Weights of a small transformer language model.
Architecture: LayerNorm before each block, no position embeddings, tied embeddings, ALiBi.
Each number is 500 + 40 x the weight over its row's rms, rounded and kept within 0 to 999. Layers, rows and columns count from 0. Numbers have three digits each. The size before them is the row's rms in percent of the matrix's.

# o: layer 13 attention output (transposed), 128x160, rms 0.253, rows 17-63, columns 80-159
# v: layer 13 attention value, 128x160, rms 0.262, rows 18-63, columns 80-159
# q: layer 13 attention query, 128x160, rms 0.196, rows 64-98, columns 80-159
# k: layer 13 attention key, 128x160, rms 0.195, rows 64-98, columns 80-159
o17 099:503432480580527501571550481511486551531504526464496465500445497496531448477532515518467495446472539488418465533472477494426581609464525576482464518558430503530501478507486476503421514508433523563476516481508520488488471495470582518547514477
v18 089:509469459538569496469436493467566549532531575464483463579547460473556539499517497511464474480459500444484539478519486518528572562464397520470535476515434495496433532516430520550435567481578464516534562502520474533528541465481436539553452493
o18 096:434444555493581480534490531481519495499486527546545550499527441562489455549549506511504552502496530482527532489495467504544468447498522434520513523481508554482568516500618503430401502543453520470507474494488502475467505523501457466443515545
v19 093:551483499500469490544542465478594507550485563482563487501494439559510571465548469509506531521552481524522457498548539531510515555528502540494514449395514531496480477554517565492543462471520478464549478449496477523515512464527439489521478536
o19 093:491550458560488495459505493495418546509539491586436525487520576561494504493460569461562558546491524443469556487481443464531398545436506422509491469459577493482444412510510439525456505467379536586442471499559479459531529483484564505529474469
v20 095:491513455468498512540569516563477518422549500403488513465479458488527431488535457426496499482511487562543498503436514569400490480404557521506490585495462527452480500597491495539512489538537525469539543460465410489575565514466576451551482536
o20 094:522430519510468460490535432476495521593505536466463486500496575502445570603489514606523497455543520483444447471514490538508429461497511480494509416413517474528455515441544549470510501513488532525476452549531516459518505513539488468474565532
v21 092:458563482509509477475440434462514512473481487503472445555535472524534515539470500513483501518523503541515526472473502441441489493508488493469548502598527443550525514497513596481486543457500517499441473476498543483465536490524415498552464566
o21 092:531482517464474501477420528567440517523509447450522489503450507529542507449515546516489493439498551529558544464476465504525565492505507413408439486501462556488554499469493489513460546480495478517530516548486526491606451520461507467537510446
v22 093:468528429419462512503449453439447568567438506533468568542437485470493565504516432468490566492507532497522475486527520536508470481529529486438555506486489507569429490451442479534488433438503548467513520437498492457445450518510548545542499533
o22 098:493493519524490506556522447475501463520532495580502473471509472482501457531438529530494444540404467472556493478498431458485443564526478539535524482529483519428515495551419561466475507503447505482503497569460500548477500539468472533465499478
v23 097:468474498530560538509437549576486518476498480521465537425472541478487547463465449486457476483533544548487499474477543576554463503478510498488499472524434529480548495452566601573489491484536503539517510451465450535505504465538410516555514567
o23 099:521498570575534497493485515456490487498480551543520475504510485527503471569450478493515523543480483540506422494498470492557516484531457572390543594484498432508530461532540497492509489494480524486489516491508545499511452536506550522484516506
v24 089:553434491459525477525495502492492446465543516480576490534400461409531519497451483503429547510533508509542485501539505469511452436506542532483486450489501478472550616535429496557498477537487558531574487569501562494454505527487486519520518492
o24 093:464509471522447501450480515423454550534442422520492498569510505546484530503527444491532409496464478545503470502404500562469504537516491491513444479556555485527519432500567506431559434450515407423475493529508500551512563488553563538528467492
v25 093:533566545526531464503613553523497537573450469509450506462485457522516541526489558440479459534438474442547501482458568421544497482409520542459527556540443478445475525496502519509454460449472585474559539416476528464491466502506443563541566483
o25 089:552487464462435488569462486565534476436509563544505462471507511452471462541546490533503472486525516453521539514638527573466444517537491512464475547538521516519517443425503536470450514547600510586426498491557500497511550476471499530483474506
v26 088:450489443516539567564542470505514496439486528522514518513571495485460532402451494478518494511463419538521542522457450562505431427460482506373506554507507569530488415455503573434543547462461495541477468446480486543470484421518488580579468451
o26 086:544465572464537519472455507491489539469484519447491478512442504557522394456545532511500509493520473515512455487518487462521525594500495542520470497456482501475485504509477464562466494487519488405495579537471518456590487461505522495536505511
v27 093:457542458472476591480532449514561575505462494439564564538524446522414463549505485520550492556431480539525561461537455523574494560502524556507511549520480460533485480426544477527512469509494500457489506479529451473508531473539487435490504521
o27 092:512515512420447509514519572452449467441543498518586488489506541506566480459463610502511494404514544450524451472471513486507474519474497456500400431449550500463486499566540522516460554517511474539536447516503528537438550524538556501507510557
v28 097:521464570517483505502520527474491562431545449462560573551544519451544536508429487486438608515523500553551585491460502521462464495464494516500475545515516427512497512472437535395542493451496476480485501522430583541504513546467512512574554468
o28 099:540516502525521562488478507527469429499448472540467486529434555471519512427556422564521418519445452488490466487540555474497488470492481450471476472457511570580480529513514506523520433523441494451500499503541498460466522521537460481454453527
v29 084:472533510414523538520485515524497530498487595437490495510500589470483550507478470469517544445486509489524481470486579524486507489549525535506496491555541535471461493543509474455532510412542551517484481459487536463468481488432530451488397477
o29 092:495562543494505517500531492459540495459511507455498540544503403516524517481542509471488521586506445481506550570509488539465467504546451486536433422475523479453463483456512443504467474514522508498526506504505517583478476540412478485497574494
v30 093:519521471444410584513471588491437532571500506469611562433507567566507563541518544438443505517553471487493398479484494528492501536526524532459546482576486519532530500481539509455517513526546475484534469438418575478512541470484502486409503487
o30 097:490531496497543508510521486435496486499488511514440429554519451441457427496514534478524478499463506482517535579520528481547624554543499506435475498562584588396429490553475473464468499457524481505492505549504495551555482518505499491509579512
v31 090:542558545477497557490481507516471477485492473531474542542484532450498453500445465458530519530517521496422440471492580515589525574507491494529496480566466535447443552547531513437482511558525538567517487524575469403518479520501454498439454447
o31 097:448513501485529462438520488412553432520483486453498452556466519509517502533562522540473516512530513549491538524442450500496505408507539484453535521537519460443469464437473502503570504510547530478472532508503557598496465508447466494514497561
v32 086:446400502526523554468521505557535492546521517476573521587457486503585427527519505538514495485514497462498482458465513526548558558485531486546435510533480512466516540484469518505526556515458505529491494495469562445584417513493533521452506476
o32 094:426545459467478503458485509485523453422487456538493532488536523520420546449529496514548497557502420500438516546562553526467472435561537502492453549489460547435505555564500504478554477492536503522490452473531543513511491548491513486563466483
v33 089:544457496398490510548476492447504589534527510435607418493482472578502456472508492486481506439504516463515453512460490429518512508467417465493497524498496431430450575519522507488498498469594492514536497557500490536542494545551459448505480529
o33 097:492482525543522491458516563517449447454455501525478522503640441462484537523547518518528528502519533516548477395506546616548489516540607467539519474511480555523482549528510480526485495493482502492452528458502469482421547482491478539443465551
v34 093:568556481463527477463454376532442528511386561451478490523540459480405488433446502436520496429540498493554516508504510511494588534456506504501524538505506544549569499540465455494561423484530501486526430539418470516433456502452577463498514483
o34 097:503473521496462475539542503519548446554614528432460460445479450545515524562484531490408429531526531489443473493501514522516470522540560479513468425459546454467440463514527477495531537481532510470450514511547459503527509472495460483507495464
v35 085:504549516455545499500570544467522458502488521518541515490498498416434503491506505470478529526456609502475497498533558522430476481554491518463488613551449427412575496516500520427440459480554516537446537506487533488502530463531519524424400481
o35 091:440523485511462478450504499484433480482479533512471495468523509533484545540563514513507486377536379433503525503556518528524583474484455477541534507463487562493481547481476485480520562485443547466581480531495504552498460496435504512467586513
v36 090:448460448478509479509506548505556482526456475499498549494509482551519475510533449496537409550498523433472418553558512535540543521453483474574459526504495485541497528528491493534449471492468461540513436526522410506497509525461580480507459483
o36 090:500516485418504499549536499419499511499498508551484544492555516496450529471534472460553564427504558527500548462552467531454441471511511473517524522521470431492406521531531474492492531503437463538487447492473565492505440518513462525418492515
v37 096:505511515563539496527533473473482456495538531508528405519419490517501450539534569533443489474450490491502467484498520513461460536517522504470521522551441441508490519440502479480563490517495433499538515469437493515521494536488549503532465529
o37 104:509507469493473517518474521470470494514474432513488620489564526489482516501483469515481491585549476432516452488470487477502509495514521512483528530485591565456515520550464543507460519479582494598550506511534480499485503463530483460428466525
v38 087:496485546467476514484535479504550491517500544515485490463602556483461485533539490408555434446422529465527510499594476528508476543508537504493520532426535456459439507430493477497509518525531504491481480484457526419496483577452585478445572478
o38 093:441501515537521499469521476507478487482518550454498520527525480556482478412477488549492482529480572394562511536437529557497484519540479566528473482589519441507477506476493450481540541467516511490578525503428467571459526470537406496481482489
v39 095:398541488495540487467514581446529506435531490477490476467577494489516533488501555527545544465496487530528564472530531492527482568476516566470560555523516530455463580470466474486517478489502489530470372443470544519440529458488529455533511471
o39 100:569517508494481537558500505509506476566478449484487528497496465509448518484451477488513439472481526454526530475535478493494531518543499486466446376488505421554513460574477467520409495583492525489503606621494440480548543499571518475507479483
v40 088:493554494449437541471569551465485537516405531493517435549539443531597516567535469545511526467488551523512455482499461535533489577478459481522545470475519520517500510542494502547468424563427575477454590463480488501531478477453513421510547492
o40 097:516562470516533493517516558502498503410524490526458500504476535456434492513490562522472487506537481480486552449493489582512503440497564553505475464512519376491493518472475594497384527515438436551530428547508484507518502463485496507483513576
v41 084:517507503515526508489573453477519518527514489470529520429487486496521430479452533498520551471498472499463506484460601562553449517481483485497492494529521492554507602478475505508467527541528493431507464512526451467504485530521504567494496560
o41 088:527486492453418462542497463448454466490511461488444459541589447478481509544576509525468449485505524559531512500570507484581540457465538467466446536516483532520491443566449521510584577457556451496482507568479530465503524410466511515506540393
v42 087:493399461527565471503490447470491381531526437468411508548505559498463565507465583494449446521459521463534495483541516507541509475440517576475532513503532505455533532448460448556515479550557445507430504544586475551454585527474548523416518514
o42 091:521516534500453495527491486475464562564525555519539506533518408511509494518459492515446468476477460522524563513446535570473494489502482452540444480503452506523499455581522517462614578424506567505526524502451471472508467528558453440504451429
v43 095:552471608512509446528530516482521501545410429553542550512526496491527497453458461515533459615443556476500481480520476528497507436462461498390450552542607461478527451560458464555462573508473441506507482476441478564573451478519555467492528491
o43 100:460543468507445540518430463518524476441501531491444520469464483525483455558529513481527557418557535460540552514500540462495527538525482485518518501473459442540474454436557527566446543474460541478445541491553500464544513506543459538537480452
v44 096:396513483529503537521521606578448496502441430435531480533435542503460510480496508471505485484501415484472545452589476559472521465542496498499492519519469483504533531452472505500514462524563573562564558500424530481564504516559498491508462522
o44 098:534494465456495492422499452431473534419539467454518512533555450457525512484468504514437572487549519517530459593477551444472524503486499499518561506492480510471452528570526456407387435509477442535494458522528560524558520480476490505493520491
v45 081:528520474476540478491479434471469462447482442453505525518498452437554548486461509509539582523493500477564485503518468543521467562547557467505478497527507493481495500511528453491503446568550505483476437499521554495489521524467458443431610467
o45 090:490503511490502526531524600546558459506522535573484477491547494485530493463470545473429465530497561506441494448444517529511546442535474514471490463500414527400475505483494417473556465443503470558545524477513445448532493546533495532456501432
v46 083:417518491492463495544529520428515472457411530566465526492529521482441488519451521515480510510434472489497465570448563450505529502490513484520505482555472465409529540488473477528482513479573498576569552481498518532495479413363546501529498507
o46 086:525568472484535523416541506545480474499521453456477494507542471585461475497430540504481463510508462514572537485544489511478509552553478614516519537424529480442531466496507488444489443583548492467469459546476571496512458549537448509513503492
v47 091:524517482492539491509467493515445476476496529508510467502447451494562512514475457508504491479514452515502575490504503473527525500492517544481465509535531552548427564518498470473546501366521544500492469475441530487573513489436501406488499528
o47 088:475505468506384538549481509460622450522492465543408524473495466424543537415590511525486490538510514583465461452543511507527468480525520467542568405457458493463520470489473503463472494571484443548523492447553500494472503485536522505573506492
v48 089:510469463443487486531497480455487555504516508502447564502521510412483498400504482535534461479487540530433535429449519509482536509540525444473507472567479495468614496458490476438483535477410502453547500533511532519469571565489466552477471501
o48 089:479413545512551507516469568483560453478476523500525440590453459561469506567489467490489550510501450468568517561533548480538466500496446465572555536440498499518407475474455509544525489486536479475550528446513485519538458517466600472526401441
v49 085:554508551498494463543449527397500471417447449471516447464445424491476472516459478556463459533591513540452482512485506579525494500533504517518517561487581492537478553519446468494501524531491469501522512539520543456537490430450479481483416537
o49 083:457494437506469532451486507527433557559533487507508526565470479464440529485549541441531602530502421501541520509468502447487539478559510478464509369499459455502469450526523474532535496541496564478408511572564487475444522523483535557526501488
v50 084:535491514534507546472473428475545520572520444517534441547464499422380554536505514449494437552517487532433551515453560526528449534502486510497560437454459493566502472530430457530496571460500426530498524490491551493556510500467572486447536446
o50 086:432582468448539503443592522554501544465560492470499564514506489546469498479552507493485499502475528445511425445586497461525529519464464423510485549465551439499511470481545571376552483568481532476497510510526492540524519480478463523450518469
v51 086:483500529534485517510502552562494527516437449564540468455459510498528488462468529517541578468475514516491502529484467472457477502529545487495435508507474481496433536468529577517555480444525444413526420552546478564456552473545440545513567501
o51 089:509514498519553429544478421493487534536510570414551460526506586439537568509543452459530487519537494498416458399504547475550517487430460517504484582463493569513564479537460437504495482438432500547443545472513525497506493538485482522531544468
v52 084:502552456484513480516539567466491502486531494542534505512471501443555495517456511445523464502472450494450458475560576501492538424552562503519498509435531501497499509489518522590459530501429467517491422461473435501470467442553436506514572484
o52 090:442492473463408554564465434511443494538543485509486476536442526529499470513509506464546545427543516455476537492437461519574449502576462545536528544459444441460518597565548466458559476546537556539551548512500543430518423434477536549472503470
v53 088:496509558525520599559493515521523460527549492449470566543531468479491533450427487517552536501509531461509460539433508524531522446464514456568480448462444449493491513533454449460580495497476495519463471518508462500626479499530510471498482467
o53 093:479460467496499490498487518449470527518513469474510475530486508543546515460519474495489444517506441542501495546545476485509495516487434474508514537507472574503464513505494504516535472567490537504461503589447536499488435552528512509511575539
v54 086:465434600429494529564454516502469513495492517514483517470532434473518552570526508509499487495532508506472493447495541445477498478574483547385502468520531529518585553495527606500463408541462508533552547537541504430517477450556530468507501484
o54 086:508522438562515571459480544458509554520445458542483478494515502531471508505441559482436538472594444406476574525482505523439517534499520456518496508559493477554396517444450471582493518475509369469513536553502540587491455424451496485507495515
v55 090:521545489524486584468551505450507476504409483482536485487514522415513572499542490496490559551507529476484535471549536509457496490498448554445475450519506564454513462473465443482505503498443624460491490516433509536538523463460489510469436473
o55 093:514499535525509509471470500439481472432545509467439473536514456516550491417533540503469514509535495460537512532523463486510481506466492479496549525459452418472513546454485468498518431458477483483535531541485436429447514506534531546536557591
v56 096:517529537414493540471470488488479465431552533519537533450488462443444472468461484500495473536489528522485489554518514485463416480545487491572532536522542433525527491535517542514487530489556541536468465397533560477495510515489604443525483524
o56 099:467525486500461477556520490523539473509523498476511534481521465541535509449590550473465512519493458536535438519523504455560504467453548478511514500479491478546488529353414441466474518461512459453532457490465563542468445462531471509493503437
v57 095:445445557531485540588484531488514473465535541452571515503498524440461471535573554488538507464507539486527429445552455525406468509498482443486454526509501523469543501456473511454450512508436528492533510491568496539539478592503442489521523516
o57 097:499512412572516448403520542444446454478504522539509495529505525533481503489450455518457560478536476570506461541496467530509546450515463510433504504491503505513533521527535464542435575512517463503505476475492485451457472465568517429472425496
v58 089:493553468516529483560513494533569540516534456467468378507428501439578518487484570502503488502515476513517572550508491512504481475414531359486457459500466538515508550468481572522522471522479583447538526532500447511518519469527487478425520525
o58 096:523491550563477461457528546445476540493448427484528554541479503479456437486537503551563512449523558504426451482550529559559570474443543538475580491476507474525467533510479497479551498500559450484414480524513541429503539534498510459488464461
v59 089:494497537524389493445483490487476518497500496474457455449377521510494526495539527511560478530471456544467531452499539478508483428546505509482447512521497432572469457564522498516535443605647461474499503487483501530535460515523516588495459520
o59 094:459545460536553471508488478504494450437573493528557533500506456410515533469503538523493506496522457483527456519506553543415512589455461551515483543472491439510523539502509493528538440456503525528502493501505560470521535516510495390461504484
v60 084:473535502518526470467444484526569482540592445459516473523415506448459489492531519540519493520482480536487486553493536437531527485483484546545559469573570490427475519474516524484494484464536506469465572515416445508552475472562508477503525525
o60 085:563497507545492469456513497496494537540500484525555533505570474483563484513554497475498525487587539460466496521514531511440531503500483490521537624471385583467507505455496517535564503552520470551533440504534469502417436536458457495488567450
v61 093:519524506491444520589456534444569491451521531443456492534466441398484504433573543423485410566460483525458458512525546550413471453433529556513489539520514539505537479536475493468508499549500451528454476489469544453507460464492516540527507480
o61 099:528463524519517515497507515519485512518555486560485538501478518528592465473450467498508502445593416483522520529578460520471534471493392514434544414521461464556456490453485538501523532522433491430520440543530484562531471526505530448456547480
v62 085:473485499461468479436502504493562495472419502468517493441420566498494478526535489608528530465560565557562530561456590484512486470443478485459510518468526443504503499544516446539553520552498475453487470480484483531477463527501524582448503491
o62 093:560483529546570575554419466489466504472551486521531547533486500529460490508503514426567461436451470432489468497498513501473603473471511481533452489464473516493493501416533468505549443483507572519497542457487492452475496483473472486440553437
v63 087:543521455537494469470555420469571507498419461551455503504454496506505484546482500491542545485532482492465560555547426503473592491501524443493558508534460470443524502477506505467566531455504442514493488510536448469455531526480535522527455561
o63 090:538499522482430532483423463492452497528531429527507512518563533524456493522486525510515563432485500533506449454488529506585470540537460552501537486482417492430518482462462469448498502506518523493479481555484439517442469523548544503418476509
q64 106:465540500494471557467581435510460449456492527477525406477467490494489455425523504504467463455485501521492415487540578462459515470540539506576525547555525536550447508472543481497483494516508523551484464542477556540484484459550464606509519467
k64 106:504524527533474509564498448476537494534523496448478513475498549445554527520488637570503446485542473470517495536513443529534522490473532465462472520520484450414476489491454491540548525563457486519544481402492474498562474516498514520558521469
q65 104:525503496452504491511533491440570545461449539480548507534457475504511465460500451528484471573452556544454574533550517467571459539513593499494533443539523444503481465440470491464486485546546497448508567511524592529513474435526506547557454502
k65 103:483470511544519528454499479485534517529529478445429521544467515535458481465529530539462525536483509563499496438502546502504505541482593546498536448519553464438471480383463553566429496472552434531521508476471501526514457468487534444509500530
q66 100:448505482521530486462491515543478478543479548506466492441524531449556566571498487524502497530469578488477452499488490461496502475468475548523548480414529476515532545533553488528488554444480488576546512484472465511562513515533498500484480521
k66 102:508529472501489553483484568459448522542508541549569478456485554532476471501438537508504516550455526502507470485435517537435480511510514442556524572526501430476472536526568546548600555451514492560531476448502457470452506550505497474501459519
q67 106:403500541455511551525445535458514560460450509579493489481544493557530409537514525503495528551511447481488448521508495450523403482423439520517505530457452492501536555500564527529439452548509498548533517533454478471563521542498554492549485470
k67 106:501470499478496521445523477517451608500410479510491465495503455578562487475482515489495507494567440463573492518443442463505486489498505457525510590461423500505477466504558514537454509513492508447557500443472465557586531553477568553559487481
q68 105:503484587512560495508532435530512585505510400520520465442478501468480494539527495527513434571481642537574477484501489431532438477478548486541476459465510526518539459533520541511494467469534486485487537491524493483479493471467549535512535519
k68 109:578500489455542501481496525448480465533482476470507477500526474506519466533525466503489477511469585519522463452513514534544549566515484450462451558572521435536586504543521435498440550503465442498522539506460495467520572537433569454497550505
q69 107:450492493479484478489543515523464481472473539469472494457480516537532566491463484511456409567510452433423570456545571477434481511557561477396514448473469525573447544574540550423453531513544445471577414458500479479498461497524509545463541499
k69 108:518535472523598521463561536545486495497559521514506475462539447434483493468569543461485497486512463450461458535468525517493520536557565484483454514434495437433472552476433459579503524433504435476464457461522457529528501378553501446589487444
q70 106:528445489520467532485439484475539517510526513464474524530483540454545557504533465530585522488457520524424462500430510517473387535468540463509447516505509444548511472504447384561419443465486482497495496436491429451523440481529461516558497506
k70 107:462554541501559386477467462511555474527496510426475467526461568570544545524499448529477522524523525541467499522447493511520458570502509545500452471489500458543539559457485505476381534362520534510526512485486562505493500488497541490477453487
q71 109:533441551516415461449544540573475438498419494546499518429479535522574434564479490537509561453532547484546461520553409486490427528446534505473446525443503536516495499518475535469540563494499468531515471446526534507508469577513463476517475537
k71 111:477535470491461531496525576507499532519440557532538522505503618466507476512497490512566484514514444519526459555509519461535437396526530543464479506461541533548601431541483509494521492456512486496525523417478474457535500475453453551505491497
q72 104:516505439526512513602486497479532489448503484503539446476495458535522401468448533516498483478471541480548493449520437518490455502549486459552499474511510508537587558500487537492516487527363455486516498480507604480565555523554466484425462448
k72 111:503526444511479537505528537525575513452482522527463523526471502456522452444486508544457519463475580520532519513453508526488562521457495483481536501507454545462420526435518470541558424504507401504487503495459507546576518533435507495472359485
q73 107:494530459458458469430545543446483430456505562465505563552530540500523547478448437591472469500461541517494441537523523500512495488501449514446486446499530545486497483479575546475505447463539553458512472488508543481489569433515516520581514468
k73 107:524453444504503471498500483501468575519534459475484519556492528564526514481471485456509420495551540520479470511500453463531561517530469564472486452402529435443507504491495516465497475512546501423428516492543451416527473576589467479577465508
q74 102:564477423528500523499516466529547414564502457512515468477523513448474505481430515529525513551473520463482483473564571527501556505472507482517530499461583573561537474523560480504477455448544498458388528480479444420451475588503503520511504523
k74 106:577527509578413494562555536532459490532428506406532538402512495494485452513558462559559460492490551479482451482445459473489521525477438515451529474525550520520552449514533561472519523509531470491473503495527519525438560531535500502612475511
q75 109:458477471476534523515526533556495549484505486457500456476446534507464549516371460551504454464518554552460531542477502533489414480560498452555531454577505452488463450522542514487588530545531501514524483438542532486449442526485493512507530494
k75 112:525501504536484530529515473520493551499499523473513510461531420474466532529455474529515491457534501458486514502542497508534473499510470468442520463423535535457486503469532451466520499515463445516546552479530505401450512513402551550574588508
q76 105:553507443475497450491469471534497476497435429482438508455494459503515468470484493494512591498526501431457531585467465549556456482544540453547510529509534530471413468544526535544513545493459496507509495490464418488498481477478533578590518460
k76 109:463486510555466487527406467537504454524523546424466458549464527419492541590519483468539602487528512476527482458552545521491521437542525480514542451449464494471446517474503618450508570536513431470484538474504436451482589475460575508501465454
q77 103:527440443454478441523483525504454546414537463435499504495560450519479478474481502546475512521506534538499467551505560521561521463499511509510530497520516563460524545506480474432511537458464453539521527497539433431481500449476539456441467498
k77 112:516529569466488459496562533449529559514544537517488589476500508512516501517518506524501523532492520480503511500497544546492507471519472461532523447537505481509469488459502536454500453500516525485481532656502473426561479498575541521603467466
q78 101:529544504431553535501599457591441545519479557462486524442520532442422496571443531460426546475488461548504493551499474495546570512509524479474556484516510475505563515471508467526507500498490508479604456520469520482518573514490514530476445497
k78 099:487483459511523525422512490511454581499550528453535489539466473471469514630399484500419502486465529466518433507427545516478474488433493527492482526542498444530485462560491527508552547522453462505474491461567479524543529537519487556490467465
q79 103:481464370561505506495497541485541463499500495569542478571486514523501513475588483432584497451518563479525520574462480467550490503512584503486561490553469512537523571487448482504542481479542521463508524462447420492529472446531517429544527478
k79 099:534479552473458521521416477450465484540431475478582476518486541487545507528470472501557543508522476549458512446445543470451508443504468510538548562503505482510463513420547418494556502445450528465472471465516549464488448516582528486425509499
q80 101:516502534537411576485455491508450488416452491526458528552534495465454460492474510477520542446498472478532591550463544504522470550524513524496628485522514529554508527455534520464523527469520493552485605438470526462542503405470582499525486481
k80 106:497502445453461550501436515485494498497424489519497510460557547528522491540489467546503585425475522500507560529534524544540512478545557493479469544479449484486461521433430525537486523528446478498510563476508482505508481491495468531503388475
q81 102:507543471476505487520411451498469476473492597463407466457474505529519455589599541545503482495459456506464561567505451542496532540580583510515491536464491503483463503495481495594487484453486512552515561456526553565522443528535452522478482549
k81 106:515483497496560509509492523524545507515457472519488485492445497445487494576489567497562528566487544560506592537441550517522504524568519533535491495474503532361445417493485506536431487475495493545530466469515530490524489456477503507480494476
q82 102:495496407485507510486485501552534554486489506487490469517566477448528477568449548490525550505568436479429479479464515522557433479508456531396537517489447553529493445491502524478547499474480431560475489530526477580442519523605533593515497489
k82 102:474537531488489510478566484521483540511499472455502538501557477421528482473534594469487514505574520467550536367453494555496511396504431519489526479448506457495518527482488514424467514575484491518440519478524476584495545452457482544477402442
q83 105:484551439515598528490474468477512482484421456444456536483553490519473510503499501468425519430459447501508572531537481538480509546529481457473478488487452541434577508483464542520457485527495527492486521498538448583536405463445443464503492525
k83 104:510515520470527447495498539526496529559491540419445446592532428474454503551457457469486498576461519552483494474578409496418558480530439482545474472403436486480451499563533475502468500555500489576531487506523450443547524484450460508430606493
q84 105:455510548542453465513469497528569481526435580519519546505492476493489486529490493496475431558494463458470517481521475551443535479483418428479512493543557512548469452508542460442518441469430541422457550477499485486509511464491483471485494460
k84 109:482499487526554519520511475515563480518507554525486498518511509506551522467538462472488534439427525548604509458477398485491486490570523500521481475517474505537509488474462561538541513537462604426516555511540476513454467518493485477494498497
q85 104:509483550539620496502507488456448476520444483537507534434461498526450495494541536453526547555531463497489557469428507447475502494487495550500506496480534489485586388494471463501474539431452571533545506501506529524543502440470480528504499508
k85 107:520532433555433502471461507513449444471583456476570601407540486517492444424499447506475540505504451482573515489506496500435496514497527509565499506472526446524476451527524524494419516504471552520523531497469496479535417503460520502548473488
q86 106:454422485540545518415485499507533533448522532452526525386458519470546509526489584535523532483476476470470514560488446443534570538527525442477429510496520591554555423390555405506510485510569503506443484481505513475472520498452515381473535496
k86 103:506489471515532472492494523493469516538534496474507513507429497453534484465513489505437521604493566487515461469512386430544506519500500462499457542490544563450530472472464438547513423520528536469431520480514506510531537544464539442512543480
q87 110:537472579514508548532512448459465483515495496463408505451536481443538505512514454552496494495509592412499520445487480524537500509475542502496509506532456532455554488553538548509555487511425571483494470572447538482431483526595505578463454582
k87 111:532487527556431583507428551543523455479456448436522558554526477375529495475507506516561500468465527488523500442454541511518565535471580495521569474573480505451589541500492496488460500435528449501496535509517445527476476503446535538494499552
q88 103:459501520523476439527510474516493469478575472597508469526492537470449439469493465528427474499476481413463558551505570441476495482546469457514471581506481476464563510558529415480477509493445509452516497500515470495479499550482468527526473472
k88 104:495578541526558437527470439603492525436476459521526507539522450535476479484455460481504493526493445541371529530474516490486516556555499459505447485502410521543560546503477564500554488503481535473517509476406483511507466593453477506528509438
q89 106:464510531495513550441500541499562477438490408553489473494564504557474483483435533484479503485500453572518494468527449512435507529576601561455522457576550500479512521532544493500469462537496382497461495536453405478511514456422526505520491562
k89 104:518573511502481576537468544493563424470514510461469508519508498478405523488429552458540402574533444556563447504475434565517489486520536591437497477485509466507434540555473508486441550527457488432501513519495462505601522560570512491529535586
q90 109:458438508608482450484480546502473497462501516507494567528482509502483511465499534486514485528417489460553546495460530543504444483540462530458484530460482496470462506447554534601505506577466524456458491535457496485513496443477523469539511556
k90 106:491435504465448519502439459520481505436501490455546502480463540520509469464464478414581470516442522507525495535603485489463488501543534502544483447431493451425565467513549541492489510460492474496434540520523495550530509551570508510513506441
q91 099:534545528472412461489476475540498476457524549559509554515451516473522507524478528431433590570521517487464524469506532530408490558515413478484489459464514580478462534521465499550483511501480560475566499542444468500510558448501485474482515537
k91 102:482536415492552532468501487447466489438586559537523443458436548488481474545485550508590524484432535481441495590470454472429473543488506497528493493527536511542438520468519547502522482473467520413453475520533463503551493443465546458483573518
q92 109:512392512429442488530577529503589513543538564487508544523427461498524512489548539456459572453501489482517463571483517412515488479487471478489562569493504473505519535567527483534558517510491469493465531523511510392514490502550449489447480512
k92 114:507460483482432510521535466450557474568533497511496511536428526534560541457477527487487552518531467472523543519560483504484466499470498461491469531512510463483492550506542542505465524488457490467466528517506572519460529563479525505460497476
q93 107:513496505524480469488533475523499532488402531494508546481517470519398524504430522453548434415541529522539473460557488536483532503523505493490516564499401546493480491475505457536469510472506497484473538459491545517526481546502578519541518535
k93 106:472540537461513548550489562559476524482439496491474479437467503511466515513430533529412507536479561557502530470496507515537531481485483490434423478476498440447433555542516513405553526455557529495551473521520492530506479500520568550501524486
q94 100:569481486569481523488511534506481635538443559518459536502526538525469532426469466421497532468580442551491496530505460524496510498536486495436539511480513443496470420464576538442513546505500563541501486487471545507492433482564494480538536496
k94 101:506496513567460499471484440444466528538532501513491497509459510520433506534512494459455448526501469530388477451489515466507513468503538468448505581505478454521467470463507510473451513476533511471497523467508507524497542552502503530475502447
q95 104:537588525585528558455470519489569487484534507469419602470502562524463441511550527455552525515516469446496450612557558462528471487486562536560490508485469456575488499469448534481447557474458553504503507526494464505508435537461498478545483488
k95 104:504482493521499597569446551455502519466505586481524558502566526533498504516518544501442523457506450534505539544468468428538558452548472475526444497474458483528509439505470504544464524560504471504544472517556426592431481464485554447495483478
q96 102:508442542509507486484513482432450533458405520452453551535470497539500413447459489466556536518486522562489488500516568495509476450472509426459523527497460441435489554491543493575508454476572490498514508554498489472518468500441440433485538566
k96 098:472462499479568481529478486464491496457534469411505504501535533439456470572511460430542526546495462503512512569481457496439497539582430438496488494493540507455495462555517544472508511485589410472532532494473535608514457596527461496423504506
q97 109:467464569468477500526512489475569543479478510575479492479516516438585535486460530554538497512463485545472559462496493486519540474455428482530544518552484467509435494481438522461481467466463487470461490447567508478420483485513441540452499463
k97 110:549530453499480487484502411511524506500549481505516503527503461474494433503479576555489528491448570508535509500472546441510456467514468458485553470575525509485549447431546565539460518446497527500477467516520451520477483504449460523483465511
q98 106:530448482552549528507478448472489503545472576570529472580499489481518558537460528495478512474440501511486470518468450474446530481551468466537530505489458453470432437482450531579549532449487521401567471496561441492497486440493580508483565489
k98 107:448492519573492573476527467532459502500529509556475488491452487474499510519426516502509533515462460501495530426526462447528542556364506488528549505444494464471490503522521501518444584456485548434474506494542527458563492534568407454531458477